python train.py --norm_eps=1e-06 --bias="none" --beta1=0.95 --weight_decay=0.38
Each number is 500 + 50 x the weight over its row's rms, rounded and kept within 0 to 999. Layers, rows and columns count from 0. Numbers have three digits each. The size before them is the row's rms in percent of the matrix's.

# up: layer 6 MLP up, 3072x768, rms 0.0311, rows 1109-1135, columns 512-767
# down: layer 6 MLP down (transposed), 3072x768, rms 0.0243, rows 1109-1135, columns 512-767
up1109 097:515507580517529486518496492649487570532482533496499481491535418436478485485488467492451481472616457474502637559460515482530467577492496430419563537508579465457498511535502466493588529483546530526600517389562487436390535539470495493519518482490388552468455485504446530424438517577575488499498558445439611447469456488465518542388503443484491473467472467562515512414486560468517524482530477466493424563569551462495509548517437473432431459498446523465477538502482594485485511427528501548487443490596579457517516476535494513456558544500479487558431462514480456491608535605406514489348464600594600482459482462412500470489480471573511477510467496390520590543543510451543516529476510504498528509532526426501485510470549473484571560533471497506456424424476526491517456451468488
down1109 094:472583432491494601496550488448533461510578419524456464336476522547551475413530442525456456451455459528461467436520505539530519461406468556608506451476508525450527459448472494533489491542481459531460481479520410471532467468484513495425501407495526404462459457466517435465574419449479532521503441532567477394531410449381559409464520567489533518480498431451514538484526505498374497507437591413491494452473426503590488481550565557575503502521529477511548511505518491570488461574487419475456459469440531397471483537471475485426490604448530479444570568501451474545474508492588470554515495452451513510583529558508530602541565530475437504552541458654584444538457480553569537497510592533518509522413428463501575559550510546644445523468461505560507593584453489445502480465552570
up1110 105:523501446512435585547453512535440531547509507536468431470549516512404518540483412427547408463620523510518517528592536608545375476474530516517533567517516494458558607458475584563508445456462546511435587508568458496497502579431534474516495546511487548547419505464503485484559531537486514467507548419436605501495401491468567545392573433465474536511456374500472457542422467419567477491584500480387539562507515508457588505522485487407406571538564422551516491521494478518536497499429477515500493515477464488637453440443628508528531509477388498604562498511529494506530502559430483502529469465571536391425429496482421415480544503468481520491501474484425625565602463475548477540502453527472531454547485467451520465502473530521611497563464516485516405506508450527569417545472475
down1110 102:481530497527678463519561459606415486429594436462538460579440497549538496537452518490550446549501505505558466549504585461462512509491477584458502463508488537522488497521501507504508490479465503498565460551471503454581527539497481512381572551460550451537494465494543508464444465506488526553501400487601490469464611546529458526561553442477511551507479591565571529477498421464423515525540437461539575474522475460541432487474417409512473404556451547456468397579521461532479527472526574580476499503648453465513459680583409494461450479569446505429485503512489549503403518444513512496442408499547469514470546507559443500531534511562475449468482466512495499488534479498443557621494578480509488529470412531540397409497388446563558539431559485544440530527545397487469551518500485
up1111 091:472458523449506482541480524531449540499553483485449542515511359526514399475514599459536476514473527502540520445559535500541466482531498413466557478486435503607545471434449428553524499599548553475599612511473538454550500447517504510505600439495468533466396488503471476444476487444424456442471493576483511399394429565506427448514514476552417569459492496557484592556489523566579530511541571400515382481472476497430548438690417473497514420543452410548636476487463499658473455603502502510472469467548520427552477517449487511550458588494443459526479529506583472594478469502513572544530493530536447519489599532476529540463645492492545466548527450546496521485548500459435492493457533557537539491575526482594499542477521493468495440508554500489562462418541526478444526499540472
down1111 094:432456561502507569421524586404480493562504561496377488514534682397459448560534449514430550493514467462508434493567423537473536494499585541565494560505522487446433518473504479466561527517421460533493494567512560510559412552480544527458529531537471386564654418456568500530579566514543626520553513491508536550525525485508461551511454503496528543434410524439477423513477484540425463546503391576514464502473423503452515490495474547562519474501481437469516481479559453442481572332479552553443524456503507541448575543537563524529499488490448420432532385508530493467525521488456405497549525474587560469451463485480449476422494465507446567452509507584442470561434470460457506504461473453488481497471476539450506499565493490569497520426505585535437457462505572585511554496448516
up1112 094:475522550495512416477505473464402485482472488510558576477414470544500494458453596416517449578460456514556442468510407572616506464489498495448503558459537447488496521442655484439505536449533551506528459519556592518520422470543523516438600533481410520509416492590479557427423591500411553416478507484525534509400487438364501527421470440590484526514505522459476543550404494507510466414512566522589502528406481482469447586528487517618541561531478541545465504583479578655536600483477528496444516467531443450480553462511529567567457550505456544503461568543460447430571523519442560465450520537487511590463535443517513480533468509420487511510568541472482522453445553597469423521496500487517462545539618451436521502408414534460521513491573501456496479463514563509484441556525485
down1112 092:587483385524532510531513566586547488535469489548629448566494457520528500417473497445426524485537454422510495558464529518504570517526540462577497442510500617462526510488416497521584509500529488470450513564491521539466485457468454530584588535495424480508569472513497465466551427460464468437584485467512595466494503553457567517516508484557461447536551487520429520556473470469525523543626461414531516533476579509438503459484504520533564487451478531539488503548513542411506461519477578473487527513525525535536487447469523508555542445459569502504472438505536503347554411445610468520516420424575544435435474452455599566458502458580523464422392563519489442566395573542530495509432433536459551481474511405463533530527520514425606450425504507627597468407537475477500533533531501
up1113 103:404486434522578516484465460398627516451471555662507415517542451495497447548520472541480517531502538569444536544441521567506547542482486481562434430477439514554463499412453482533469508498463439570378567501492535534487410550486554502502495395477472407491480431462468563531455578481567454502521392542519548409552542543437520442508520500514565561483496559449535424478583535475556542474557554479501422487601520532492498456583471428472493461445445473490557481393544547540488493445490469552441465510514484546507533453594497544572536522472498396509513570508496408492480434468507422398477510351551487480512465526441463470473556552523482494472452470479457429543517526578417520497448476499436526481488491484628509487543536449525511509430508543576510439547524498461494508441554512
down1113 106:405558456432531543505428524468469449396479543532494485556406574468486560470515494491522552507508507516486533529494518490495506431481484481477457518516495504499490482474540538576477469522548519515375490499487569457473542530565512495580528611575516550490384497410445420511507456515516499507493514370518441411550391535489543443388469460465500546531420505456541431454526489425445466523490466453464499439423415503452536402578523434572507560536544544544538556523486531496511433506448358471447464514560487507499444339450563541531514499513526490524610487496528508490545513499498519553550453510500583421622393515460514530435458473556517515463563539450554462506579511576430513482508493601437573515536542556491521521475550604506504556559467480451524530517550472425566524570433524
up1114 104:484492499483470531451560475543435494545515557488524591410434489599552482469490499409438446469526416522517605474417581468421516610395478359494543516464475486405635499431540481487502470462423519488502661527449528423503476538496498491503530493472433490572603480490521466532488520515484531530654451468460575611539529506478583539504476541522484405531396496521515522460413415405435498452488483489507481462579503516470473496521450444420457424565560511478583539483425485466489441470547534551581455579481486466556499451488505519495492529553440402570471429545569564455502478574539433483459497567535551454366522458503528490530505395425490619484468466542525548441449383494501402517424522479377458488482507506524467470581557512481526520535476508428439472442541488496451491563447486
down1114 106:437525437545565577545466506502571526505523523460489405565455496494467465437547542498539435522480472517435576517558536620553446424444450496479442537431579544468464493504424410530535488441520513466409500576440534450555481526472501479484481470518531458410507515561577477494521488496513461492328551502536355448533510491412505448431514440564495592510610563448471554526548542466522564583518527426514472437475592509503632449535459488500535501525494493510518443507524536488469496492505445466440523440540485524476553479442476556466586413512442526502611533480456481583476517536523602458543578409443394500545436459549454580502494460555407458468487445510409480506528537470496505481457532511560495479544507532508483549396613433558514549540456454445522494503457482482523535557443538
up1115 111:530533499406512412526467551621453509543535538440518503515422454471470476537489561575472484445560537517520465528569555569452523551540435458480475513473546602470450469519512534464496541509515479546498455451512445507489485518485394428591448475461558511511510497533468563462455516448512585549544453495401509483475477498425435487458516356490560556561538461486451407505499472488532598478481497474583498553479515521552608462531542514475532560472552542553528440499491462483421441518548546537432472452526565571508452527523516483480445489550505540461466489558538465536456474536529538525528502498493491454474494451614557474453522467563508530484494458487495516602519541417459459430474507412465475353439440469519503507462582533533459620515529523504549470418517557545515496534450527
down1115 103:610551482460573427440506449501479566496542583503511515444523401593579521507497579525523421539534629569538399500521583507474513501505388496442473605507542577513543403601428473562528475519446485552501530442541536493516479457488403512565365549594533441509506533423575519533485539481536503515524425519547476553541452529439505483443500484338580526482530456553472529477420437525474556515539441474525503495450523488566600485356512493465576437536654516538488469544577526333498460531500512502569532520520555489500426461492483553452562450436526451591495427463485509589559418472607532564481596516467457538499526555524527540560507487502467466527398536487529487455516507464497486516469487404514465560492485361505389465453462549521546511442565474427400455512568463533525531488503529
up1116 106:494484426512520514526452478502542482482551463502534639497481526510518377483502493490475408477500491546507446466507561589496623560456438473444526473513492513538539491478431545480464486517485454468518513431484464484514442537547521495491591479450421427489608395454563531513649419520427644478443456542458492442470485601461452410471502490564511470574509425535455509524557487540522472536440485447618497473400443615552511546575462449461527580445417529634476532471471522506509486541640500523529519487595438465493500493572478425593540485574499456497589512567503473445569491500392494466522518537500439502595515528517566532491519538451497464563483451592437543475563435521537536514500537522498514445467528497519486487499500501427482525512524559530408584544557443545520587523482533
down1116 106:384500475477481499488541466454511389556563522583482418532598560492463526456564569424521480414519430518516534525519494511479437527518471472470485517494435559459518503471428482502511479555514487524429461470581576597542440433557420480533556512511552473510529495532547486447414512459523575526484511530510530527452528580496448534466495549557470473458520466460447542503562441430553431476484499479493435482482410618402427465528394504537624493570565616474525532470428492467571508487501590480512493517504567456370495425466493498557560517516519476484494510471532399453452518493526431459557483639518525488495551468444478511456501436558480527444500510468463559543529524491493552567432463490458548473503542516504505438435480528476519502435493457529527552553525504469622472476557506
up1117 102:465481487442539461445608548447532534461467477542551547455494554437505479461482524524515445486587480463625546532534440471548492573526564619449504509530575498500442529485505518481493463478474513439524445531567509471458479504457470464575471475509518471527504541423516510528538487511465529474526459472483518506519510506485458480482439576454561650548558392427492489526537437497527527558494452521557498530489360431479542546467430552476602529425481511502523507486472509524516458386567401413445544533551516455492504548572478555397503525536488521509521590548557479488607492580485495477399535485522481409485504475534401538491513457539524471568501431534467455474489446518544489493516515451491534534444518467489516575391517511471507516486538526577444547431536488553502498446453531
down1117 103:542504514419468583555484518528468488470564500422458472527403458585476585495504501470510477544407482469420453461494551474418540534492441528590546546486445621500478489538565441527523463452517388509539502550528493491505544553516494513431488589524551511510465509555480559391472503562397439531545392445491521564373427516499523521464478437487479337434451632521494472438510485520512518502500518404428535489542609391536402539492507511410434519547550384523512559472526542464513541578490472445454506540454543496460499440544482486571500511456518533520504550597495509471420568479589540457492457537440529431384553567503534440562544508497566563467437402541512517494545540544470524512497596407494518479537510445490476536546471496412541486567438482523490500472507550550423524483512373
up1118 099:557521511473557545496437442544544444480435517512495614499443402584552457401532467541487471513526467519520559497608489524507467501456481465579516566518541550472545499546484473516577529501484532469534586449506518463524498574548574431559475485491501436377391535573560516601523500509446499473552564472618503461498473538395490565463526472497516432500474463477428414444468487559442480527522478554451564537582520571497516472525500476512573506500514504581552472481535565511507446392518499561538488483500450521568539534488572517527538511499530551453457485491430511570435541509520519546551462470497542486543417505561515412508551541446512524553414409534458500461529484538523468482422576414586557476489541457520493418508635580434505457649391497495443504511496519495498494515504507
down1118 101:449498448538528468471492655503430545527539529546475500464515513505457515574580441514540579475556507488473456470522464506446483481595502458457441525533561498514474539490516519516443520568492443490496463494554486471587479464429471486545516549383480458466507545508564437497538450429499547483499566464548507468546471505568619566462548529566474471457544486488453447604508564531503520450356447450564472402543530445525499482522495555526466562482510559472636511528461551536500486510557540597464385346467444520423404510554585518440568450506517555486510549393597533465469396421536525428440592450569565429426533468520580432473520455513552467513475428538564479509444491584502550522434477525520504506477480564507543503499474496570430541397471534527499489565459408446475619587463522
up1119 102:490476479427497449452476527532505556426491492573496572495582495484576500472448442413542431533486447413578543458442546455469560497435486476499532539417502544508426529473637484589528602499468549488528460485635384478411480602481560443474501477398482593416559456474537491447569514479546472489566444441451432451433527541492518581528511493449490491546542516552594491513563448551507520476563525481554519520554493466552438519538525606479486484551552488528489528493398515548489508480537552541572405511480442382508502594538525491556562448565509543446564532445502542404445430493521460498524531600511558433510450562528520451527509515533426632588495485380566519447402420500521499566498466584415490503607473476516511492592519535541436541456448456448481511486467425440464508506486555
down1119 107:392462499502480515467504440430469517497534457539552534522407553521472451431531534455474482452514518504460430562491449572441562398540456532552521407515503435515527553487520488375398489464663495468502513501455530507417403475512390493516560486582459546522569525525503493553566533517524459456499514486557555499532489455542474525435438528522601526511510516513467509543446489500495565604534496512566564501520505440592473507574490499488522527549491567470569557531598536469417513472515509538493468500530535574439568485529445467456508503469518525478513531518507544556498570460447498550477545412365493560443524459550448437514447560405505438436520471480528511609531508497575574578513625446623467533515495522558583528458482472430523538600475463512480482568494529525526468485450491
up1120 092:532484525476454511511432491573479550478499572520511518451551478553559555442447516618477544581460462491536543610525455558457525495466527528553588497554500487518537504481512503484436444476467498484509579510524344403466500528488437522506494515535488466408432448353457593452506520534510455493521440485467515432498447521520459540491442538470541415505544488558502545483439524471490531479548468414550397480549446423536492545486412526522419443560574479457615411621485442492441573533429494447442582443449519476485517519500562544579519537572458591491520435484451541532545474482422498516565474459537502449498435419455521435545515475491564545529458463490504537633568508534496517589524569489477510491500569482497501457441478429484416552524522504369473496471505620523633467496507450
down1120 092:527507432402447469393581501561533383560516520507618470564485492506407476462552551496497500516461518507584496403422471530527529443422518566471473566394580639499435562471562535437553514549492588545603530492462477464554463544504565511528491547498450484518541508507504509502425483500526544607464482556555479549589507481471531499445565527497536489467538559428561524571501492480493464506448539527398534555487547553496471497542487441604462502555473598426443543438497495494494482506551516518460519540527492459566484500477408528598425430540502394463497468570442386551439481544608568516495520456508490550411539521520391443434490524492500556464502442487571487413422520394546510506508461488484452502499450516543507426492448421516469577496528486460490480481526475387403518457585516
up1121 103:478434487571557489468509428437484443477482541482421556521448480583604498416489492491501489518506531528479454499503463563434463533444526499577468528423464404537517505471540374514470545510591571499521563538484546506468494479466594507522498412458454446444454424537488537473563512480476506460555503516432500424484489581401432379454506512503550513515581451432462584524522589506506570470539607451510490410476556626500477495522578541519543492418548459534479438501484555454485529449550505539368531545550531554578533486545536567520475529471434506493535527499500483443433431524461557525512482494513501516604570532432471448521597551487491519498524429598543505494510430453526525433434521517524482452570413439493519524447502577403446542432443460458547519518485532522468511468580487
down1121 101:497568567603517426477496477546569559565571520536464509426508448469405463513423495415469548510494483540535458504540455410512473523674416519450498423628554534558441528512468577465511495470543489490389442490433414458484425393476420478576468550547538482529512556493429429453400426498530405573433574523531608476531501503563632533522595525443456453519469456524489455528432541496548472575508528446594478497570516482565513454479537519527592528534498513493366460534549468493567599440405449585493537523487480527400627496462467520492524573546577504504487587506433501554619519484472438557518529545440514480529494537512536526485477471495556434561506483471388537564472518416436482635523486521500574529460447509513418488488446552491570488493511549446545349536527475415457516438506536
up1122 101:421497626433633530456523531546491520531455406504559508448561533465507427406569514519521544527550486495561449491432438515517517453495518552436503483428455482456455553441493494529524486498505461658579494438488589466465487497481531498439516441485493533398564591425459493487402484514526563406477523516517483575450474465498450503523377469542571504530482597515439432492642461594494499468551657473483558469468487511530539542565535440587522580457410517525516461565485533536553498413533405535424440418528438522463533579510522467455483538579473530522481508524516488573458447508477538473542541482531390453475527568448489528509537468507504526435519435443496460470560458509536475488564455557468443585514550474564561560506589460518476489400564617474438537510523470490494516464531537
down1122 098:402493467473485517446367418542472474544514596462464537568560588491498484546389487518509530501559521484543536467510513490541418473521468555465496509582572500471517453579388527539411442472532507492478548558445499552498442521503510477545418490469577488524540567590520512482474512491514589502502488529543527479460471461492499542432613537490562473525528455520508445483433539449516567431477460434467507430445376540545532553577495480511441487568563443488591539537484527521414570477427534494466479513416553515447454487496531520454595491529546450461615526427536476449448463489470409546466476489578430474516571549489513521466503518498382501448519516482563529597547444434449440477487481373469558480528479471491498435463484575511528509591489469501506380532450421500549498405447447
up1123 095:580506558484505528520442523440517466474505524487488590532578430519458427517493554437449430588437422596482566604522498589401425512582427642470523468458531422534488503499538485566531469542586455525535506393550515532427488561427511519513477383569527519559461500572426498502516516514446432515555508413505505550531404553405530568507490479474526482443553552509415494527530498504446548517622478548495375464420484448588536545498498512433520507426569546493496579517494569505469484515527503579447517468516547584463529477471563507557507459537450494515434488458612430508508456428440409506489502525521516412511438489524524441557566485491539469483509414533427464498530415547492562446506436489582514509510541551558490495484506540550516528557542482480485509548445585539474520447595546
down1123 094:515436417492470484540478515566500473385516485501492559531502441550543503521478510497543499531438478443507431445557533414492486485468559419436542452439385516483494580401484491519512649429542504592545510484404521467506400479601498509502621472504485569425492500456505488590504526527552519462556525491479448484442481518603437582513488423489541460549514503472519501461423506630473449592409559513562506459498503503494464452462431485480480439518498455465527422461485466516475468396460518596515501528461443492574492506543436500416569573532563518470555541481421480545455581516497564471431473519494442593492530449501481574453523497480542557472484457408469485517496460434422441460480502479525530566525579593552462348627488567486477505534440502516450498469537512497461564543483460
up1124 098:468594433561523460499502582497453477467536465542448474540478519485475533570438498514574493548519511562509479476506471447563434567448520440448496562604456560426440510560523534432532599499500506516468546465441494555532528421486484467505558510516592577564560415386553528448548572530469488439494511372521563561541550481509399452491487494493569503535489454500526586460428504560509503516485507481491489476486538519549455534603430518499488624483510478484439465492382452556470481470507536531518444547586488539545492562478492445547494508517451470538570546482564523552544511428479510454446480437497428504481503514558527558532437535470535472510535482393508506436426468458540482410497507469475424439481447404455580510524489418505450503482501464512470536418580534529594337522451596
down1124 102:514462473467517585513506457566487535489488514534456442412476560540518508493545483492535473343484501515474541466591492453549544528626514539472487507526448492515466508447496525448484505456588428613546511549479431532490505429595513504481463577510466449509544483585456547544561509542461498474521556510436440442521534491627561391526445474559464498482472506434481455490468496445463574542516555467517560532497466547423425573553534562524448484466524412557531546548501470621608474615557492530480434437547471538433609579478518564460593517461577488518486608507491514476505422489478456557576450489496520560376464432426603549432477491588431431456566503475585451519428489410409542545428589499507486507547487499527538456496454532572501465514440522429469530613431538530478415499482440
up1125 082:500546538580478466493488486486469553447540602467477522519463456455554522462546464490514443513534504550630469529446463502488540554558469515512548530519484563571519526594574429555579509518525476583523515422515457467389488542507557518464435539572473435553525515602549532578438565434519476532477465520441484465511536584462513463457489501497399484476536503462513490449430538492491525389510455477575434449588494540527435502506511553557578420396533446530495422477470495442415510510508580473477516485442435499531453521563405541503450534512566504420476480524517554512470516426583424548543469574538470539588500371468483600643465495487506536541424508521568448478509472463432588481559558519476487471466559515610491506484502572454414545466457483462442515477564555514439594494521538
down1125 078:580459480433499504465443495593479430496463428552522500486564536607449515483449438469496509562468477570428504470586506564445513440425489544522443551432493381395469542364441548486451530524475504494466507536460491491459495443584416492510568435482496507499463520449439522469494472549502535494495532541611490536509514411487548573482505476526582484492470437479523531601507446519497457543550489586462531549489523488489502546447506492465502618597496571539480503404486483525490561535492525497497507577509454597534529516525541442526509525524486529579562480467435496568489544574506548529563507475450543551507502554570478413446556468521472527501544444390403553475494439478447456484493450478474491573506403419467580483471489470488453477461518558557543468569528405462543454489541407
up1126 105:540530484508576489464530556545534507507551457454492462450483533639477528518513458576525537470490507535544550585584520513371545464517576457410565548529468468511470526477578575445530496510530494533468505509478580484453520644475502527481458511493493482469414481452509488481497554555539479423552423548476613514484442494428495521466542503493460534516454519471493453525492464432514514553500529402508541550465523502512508489524652553476497525439573499396489509520464531473536509492540596489468503556432531478541483526487483484477534534486529465494449591530415499578535407569509508526463463538448606477517588453475432377516576484422440563535563347468464503541515466415459459482515564551387534518514506413562530512532546505520486509517475531485500512440512459467510490570519488
down1126 101:583476568571562479514578523479500536617463524475467431473465546366509516479546548527512463479415462511507371466525507569504487520486515477574482448488482480430471530421442424449454471560503523490496530510491493554523518513502527546547579441425513460573479563393513458503551428486382552527515511484468457469451493592556418457417481405577543474533513399524525505504527516464504558466518544481486450467529537512468474515502459504584553516497436522486487505555447471480523524512472452460547466525566439553527482465447485473398477512532428517415528420545537480433492481427526463490406501506468542588585509454451578539551378487565554435508494528511530482517454578462440571474510473475461418549415459529570499502470496605457521436511473493587488498512576510535463560535433556
up1127 095:482511536454519389479550440489516552451558528514485553550473455558517484428516466413396604478550489517430503464435507508552462554460497425497544467440478556442568487424548499467562575416408518474575552533504563463467443540485487470450567449429445542457518549497562539432432476481510565489509478595516537410514517583357497485533412510575475511462515499583496529488509487470514443474547613563491520506551552540569513472521614476427609437521466536563570530517530510585540540392570529537504552467487503526395444520521540556589479501592560503475522463596480474443479467542470527529538455561544456371543491536471510488482565429546529537550519547483407536505533550500496569580462571509376568598568538436554494520557468493542567475576528528454465431439508487542484492499462572
down1127 097:526479499568522510514469592484386500448492484512481479481488517488571493569498563461526405427462422533474592395538465474560569456487514468436483520541574502488398550502514495463477346567515515454534483514480546517540603554579477493437537416495532446519549414594550441510561474495432539526462473493509534516479445509525526507578504492484469484521600493499550467564439410518491563545449468444506598494473411461381511551574497410509451508478524505540528554538463349442499436516472441446501469497504516454501461470501476505484538502463481496481499527464490451505545497458547437506561501442523510561407516506511483432548575441492416424577489602468468525486464467480550446456413419528479600460561551503448611468502497507410483478465511486536519423448564499522522555524464538
up1128 113:522548520554447545438449534482467470514526374494456534470548404525589533485442561579435566504462476497546504477556576518474477516472521550507486431496517508547606471473564558474427531432515492519504519489522413471509497553527532502480539476398569514402455470476526501534491430585496458435517543432593561532387370545476552534549431517507509492570492424531465437474546518431468498466482497399523458484512398416420480477515479455523494485466439524511479532463501410519472551488468457482480518515482530548591497558520529482435526537514510575488488485480535507543516473529378492489452548494485399481527485469531581494462561484470507524491421573468375508585542517459477567470521626463542534493502496503557519470555518431508537415470432562534501521520530515559589479525495549
down1128 110:438517528401511591499400447489514455517431513456452537501527514430552439526548409525541504510579490490584452438544443527502563492431500485532493491620607566457518498476495561525475433583496529519448567494506420526537441490451419508511458524560537535487519506524563537419512483464536546697498425527434487550471548484487479424510526423554391509470515563496492486551468464447517502384461497430529542441469509608477515438531540497544529412452431462522445467521580458533447548491432517454494447512517540382466588580495433468470520442549501466491582475511562439567505586608497529531539364471475490542447393495447502522544516470573475606403458470530559474493432462508521581514598447575488473487557504568514497571397544525481443487457502494478544508618446511500536493510567466
up1129 096:529615486495510524437489449467510428602547488530470531445537559462566486512392553439535545499496500476476520474504472540476468520627569468469546478572511456503428545464567557553558397467431441527461456487503616485600350446489421511478474518497513472478559429449493497445463552570517466506505560489522527578441471451601525441543569442520551475480481501407473483494561569574538511446601550537523573565547506524460564499489479485576538515526475468521537494466464590547437430444575405531501482438485474489542494533560455475510489437547474579594515491518528529528474514529419497361512547533474487485505486445455463482490484550518479522561556455458484454521481451594476517452532483478475541480510500495512477530486442622578491477347467565459499483416497514500523404493448605
down1129 099:529451470479502420568522545444542435450495494487457504569501488510409530386569512510430437466398578524506449576533526460539461451412570484529561497526493529497457525498573481531513617409550449488482462513538447517499556474496545497549473461440456474532497515555440437424615528466409479584512426489584465608474538471530460544448437468489477468575506543445502601432489465564416518485527526412558455542458505475470440510435522543460477445491492488502431598463531480484503484576414501503513494376510522494544545483462524404491507585531503536467527510547409406466553460513445422452624483521493585460507479456488531520498382483496385494510520556576566500534479549503483513509486533517472563500495548453458405525500603533398521517541480479406526589593508572503497523461501480
up1130 091:432558514411513538546429487539583541453508527516405487531517540581463478494430562534497442439489484531469437443574443534431489475424465492463554526465397513427527454518484522536486592529462457492387508490498453565487511534619567533518419582531558575575523539450556476461495492447511649540640387471493460538453322532521530453490515414560508482414492476497562580567408544451484495500429531475568527513463455489439447494513562417554619491461479414515521510501495485462486367541556529545439362418533482517570530497526487511477534507483596499424442546599546505524503458447576549520420491414476521569521576441512466448505578538460470414454441534558521508517511493431490460518507543457545481525557437484491491457477565456480528503511515442450485557409571480515588551614487587
down1130 094:433448587584548553463482467477545515426346526544494510451573463530472523505506488517464502404420561493519508548526555545560502433525430458482537490447534583580494495462487606505569525518501443526556447544556534456457596627522571573512474408465415510481465500526408526529474537546387387466386445476494525428522503445566450487529455516332498551497562456493482518488487589483442548517510508484571473449483488460521544498545493474490502522499441458509441556581557561446621558541426597587444526577444515581505538462515487518504518511514462463433499516388475574476497502450489473362590472550508592479505515452496491542526458502518441569520559468478518490456511531460383537445419518541570539485551532538531454468562492527422528505521427511507602511381579490476436572504503510
up1131 093:495563537533451595597508574437510513483500468462433523416437517535488505495424454459524548588511439460466477521568592623386439469443557447521599512549479508442480531463537531505400488464473454399463485491524561344529500535469410506573491522544538502450483519440505565514486534551448505492452460475390540609481453427537444575459509547464502480609353507470472549511477531486497473531446510502493461452528474553585480514519528490450493430476548432500544493430510429547451459498559543562524344618381471507435513536513517481435493630558515529545494429511561512506543535445472493534490498515533538440486546542619457474468516532488456503538441502514456604548434510470521442492533528503449548475482516473474433454592553508491504526447543478446421462512480454485549476476548505
down1131 094:584515440481502477539490392530526447396456498433495497545538436534496442476539450576465532473461560443481579529395532557516488545571489464508501492493471442506447421543477546485454486474487523507509501466393411569453544531464431498480499565502470541507531497424458432499422513442568401542448515493557442418493588450509555547584557450469576509517609604595405572520420528483469548427472483456468547439460554438437586481551531477527521498585539492450567429528431593487523520493477475504478575509494628572487524519531517491483502506470477542464530514442446540468484511491542503469549458496515344566495471478405528522566476506526545611466504585536561476555548558497532541479426527444544501430540413509569466535416543534505517519563490551547562445492457519486443573499535483
up1132 103:492571441497523450463458453433449458551523536480458566524534477518477509479478466472430495432590494509566467444501541551515529495476450476567462482553512467510519521496525506442530454555468499605517604404587558526522422535574551498459565399474559476470511535412578460540409559515449476516656503559536589490463428441471601526523565481573551473571408443512421479456485496445479555552494472442538538407597545481444455497518566459435448527456508534492533513458447443544499469558460455450498489455443496512500513517514529504454437522478522471499443358469585524493496495516509561504474517495509525514456498391458429477608542521426457478483461563540495490480508493455476451466439503506462483427573445461538419525549541612480407506534417475575436556523487502564473438561575463
down1132 105:499512557492461464495518541455521592563521445512466542559529519485543466524588532519512527491522508454508497474443545494464496475522552499486541479472551473477567425487541456439521448550471490388526468507478421559440555486531490546499506435421528593475524513513533480458500411538475465502502467435522572399619533630428455546453560507532480513495527495428518433586497602503626440458492504440500407562445597470524551542433558524505405460580488466496406468601538562433552491527517598504526436574466595524573462474533425563519503458517580492437473514491570523577394588495514551446530565543452516464460541481396462557505472489432551550447522602489479439519406597390437464397586547546454545511432506550536518443484526488506543512490536572516549490533474617562499538523426533
up1133 098:427496502515537538552489508473424453454486495363478472578586500461578479400591584470523485473544442549481479507552506503498544482436490498513483530577481521512441524461489460441554580425541530398502571538584549439550513434429470430575437517546468508473516439481473630496486477515467488473431453575429547471432489579488436387496570444483527441543529511530591490491515571545531523536516493505492475439487386575398427509570466481532432557476419465602524459482537515560516495524508448498469624560441528546603408458582507572500495641528432552535481439527454559414534560493531484467474522568565449508362569516532478432487582524465399570474462536504520406504497542429497628515469484453482449435469562596613538489492561490458526458509483493489410513446564515499529522516512517
down1133 100:510483540536479560412529507511600474407515581500491383561515455491453400452441453462490521444528541507495421495574424524496504479437528537456443529506503428523510516550477445439535426629546526559477485529484478524552531491519651463499469647483473517446487464527490531510555479486458495527500549447499522465422521536519580520598523503484394563444508466506492558515550368449488476404597548446579402474434597568451531444419398418508411678546462527530530667512515509438481435535475587536519511401461494370436536504478579494502576467559526486479441565463476532480424447479438488513471489461510499478404483515518429432628513438471524438481450591468469552480572506517475517581476420529545483494496440424478432526438455566474520475603513501581507578562490523466534519511522494
up1134 093:529472623546454354474463488469478526530520452561437580542542461545534503551549533530493491538438483500502536524483486533507452477575494435465483485559460487482499554591597533426583489442502554404457572531608567430447469547518530477451560498427445508533363423629483555508440500514484479470578518489424443439438590497476554500484407477567471523536499509475506492499454406535477503560472527416480498474432480481445545549535488536497510494510451598611460548532498492592552468516458411472480531455616503523477492530619550451539471519409442483435463559549479465573528494472494457512459404488520502516515537572507490483520518544400465495598489527463503406517470618514468532565418575490488476541452445523561520552438440427434497515559458447486501597446492549480464566563497487
down1134 097:504544482518626508503487496470561535547565490568536495538519448464480516450547482522405560496673532515594631502491469518526439555549482488554498555542493456580431505518449558547518422477525510573448427492508493498524602518507403454527510593580576407453524545450483531578495499558505430526510475526431502442626470489587507431486538409481492482403500453480454552500487500536568460456562488524568466474538480465588455506474522484553518485405490468519476469503511414479593501554560559506596465486350551558431516506505501438485538519507514445563453516475505476497506489526416584481495542518523499544473458510513464541515545467553520483426520497631521541493528507457532501528528436439471467546514549440474487566611539509597541466541510513543456457589461460500576557502493489
up1135 106:444548539439509468507463544493564490507513386611554457505535403618504386530530542502467595498414517509573529486555655456414510421458624477491495471524478503469391506430530502530557490513516606525437459498501483501528567547478544460454539498540501494488479462470439545516490538504485515471482418456395545537405537502567501512500536488588506496486489516573545494542531473479446507490532561364500514561453467507559486523476490463472509421500469525469580500486407496551485510515512465493431452503449593542484444564582457465642569584591538463453509581519531453519586404481516529532477474477377527471568520467543440461501529537430487489489479459440470506525500462516451431585490537466402556595531467436611544538460559436477528508519554416510509465470545467473550480595560544
down1135 103:395442563478502486505538340573391528503421473514478552525533539554461459491480440384444558413573497463542632453459517472526444531511453455553514554489449461484459480582475418474487551528518461495498474484534534567479466428547594477488523588535547453503438371505428543514567482463488514543487461517571462488563482473444459439525516555546494441457491446561381536535516494469456473505497462540465430504569524434497493468556536536507432527445496464471489601481430448503551468464536615512451491475592408394582520468390547475440592502476475524462483533466486432448562460512587514484571600441519488478506507556544537435509395475437503526568479544559462467430585545458441481558565474441517534507601506553583423491493563533563468532512565525549467516418534572530482475511540508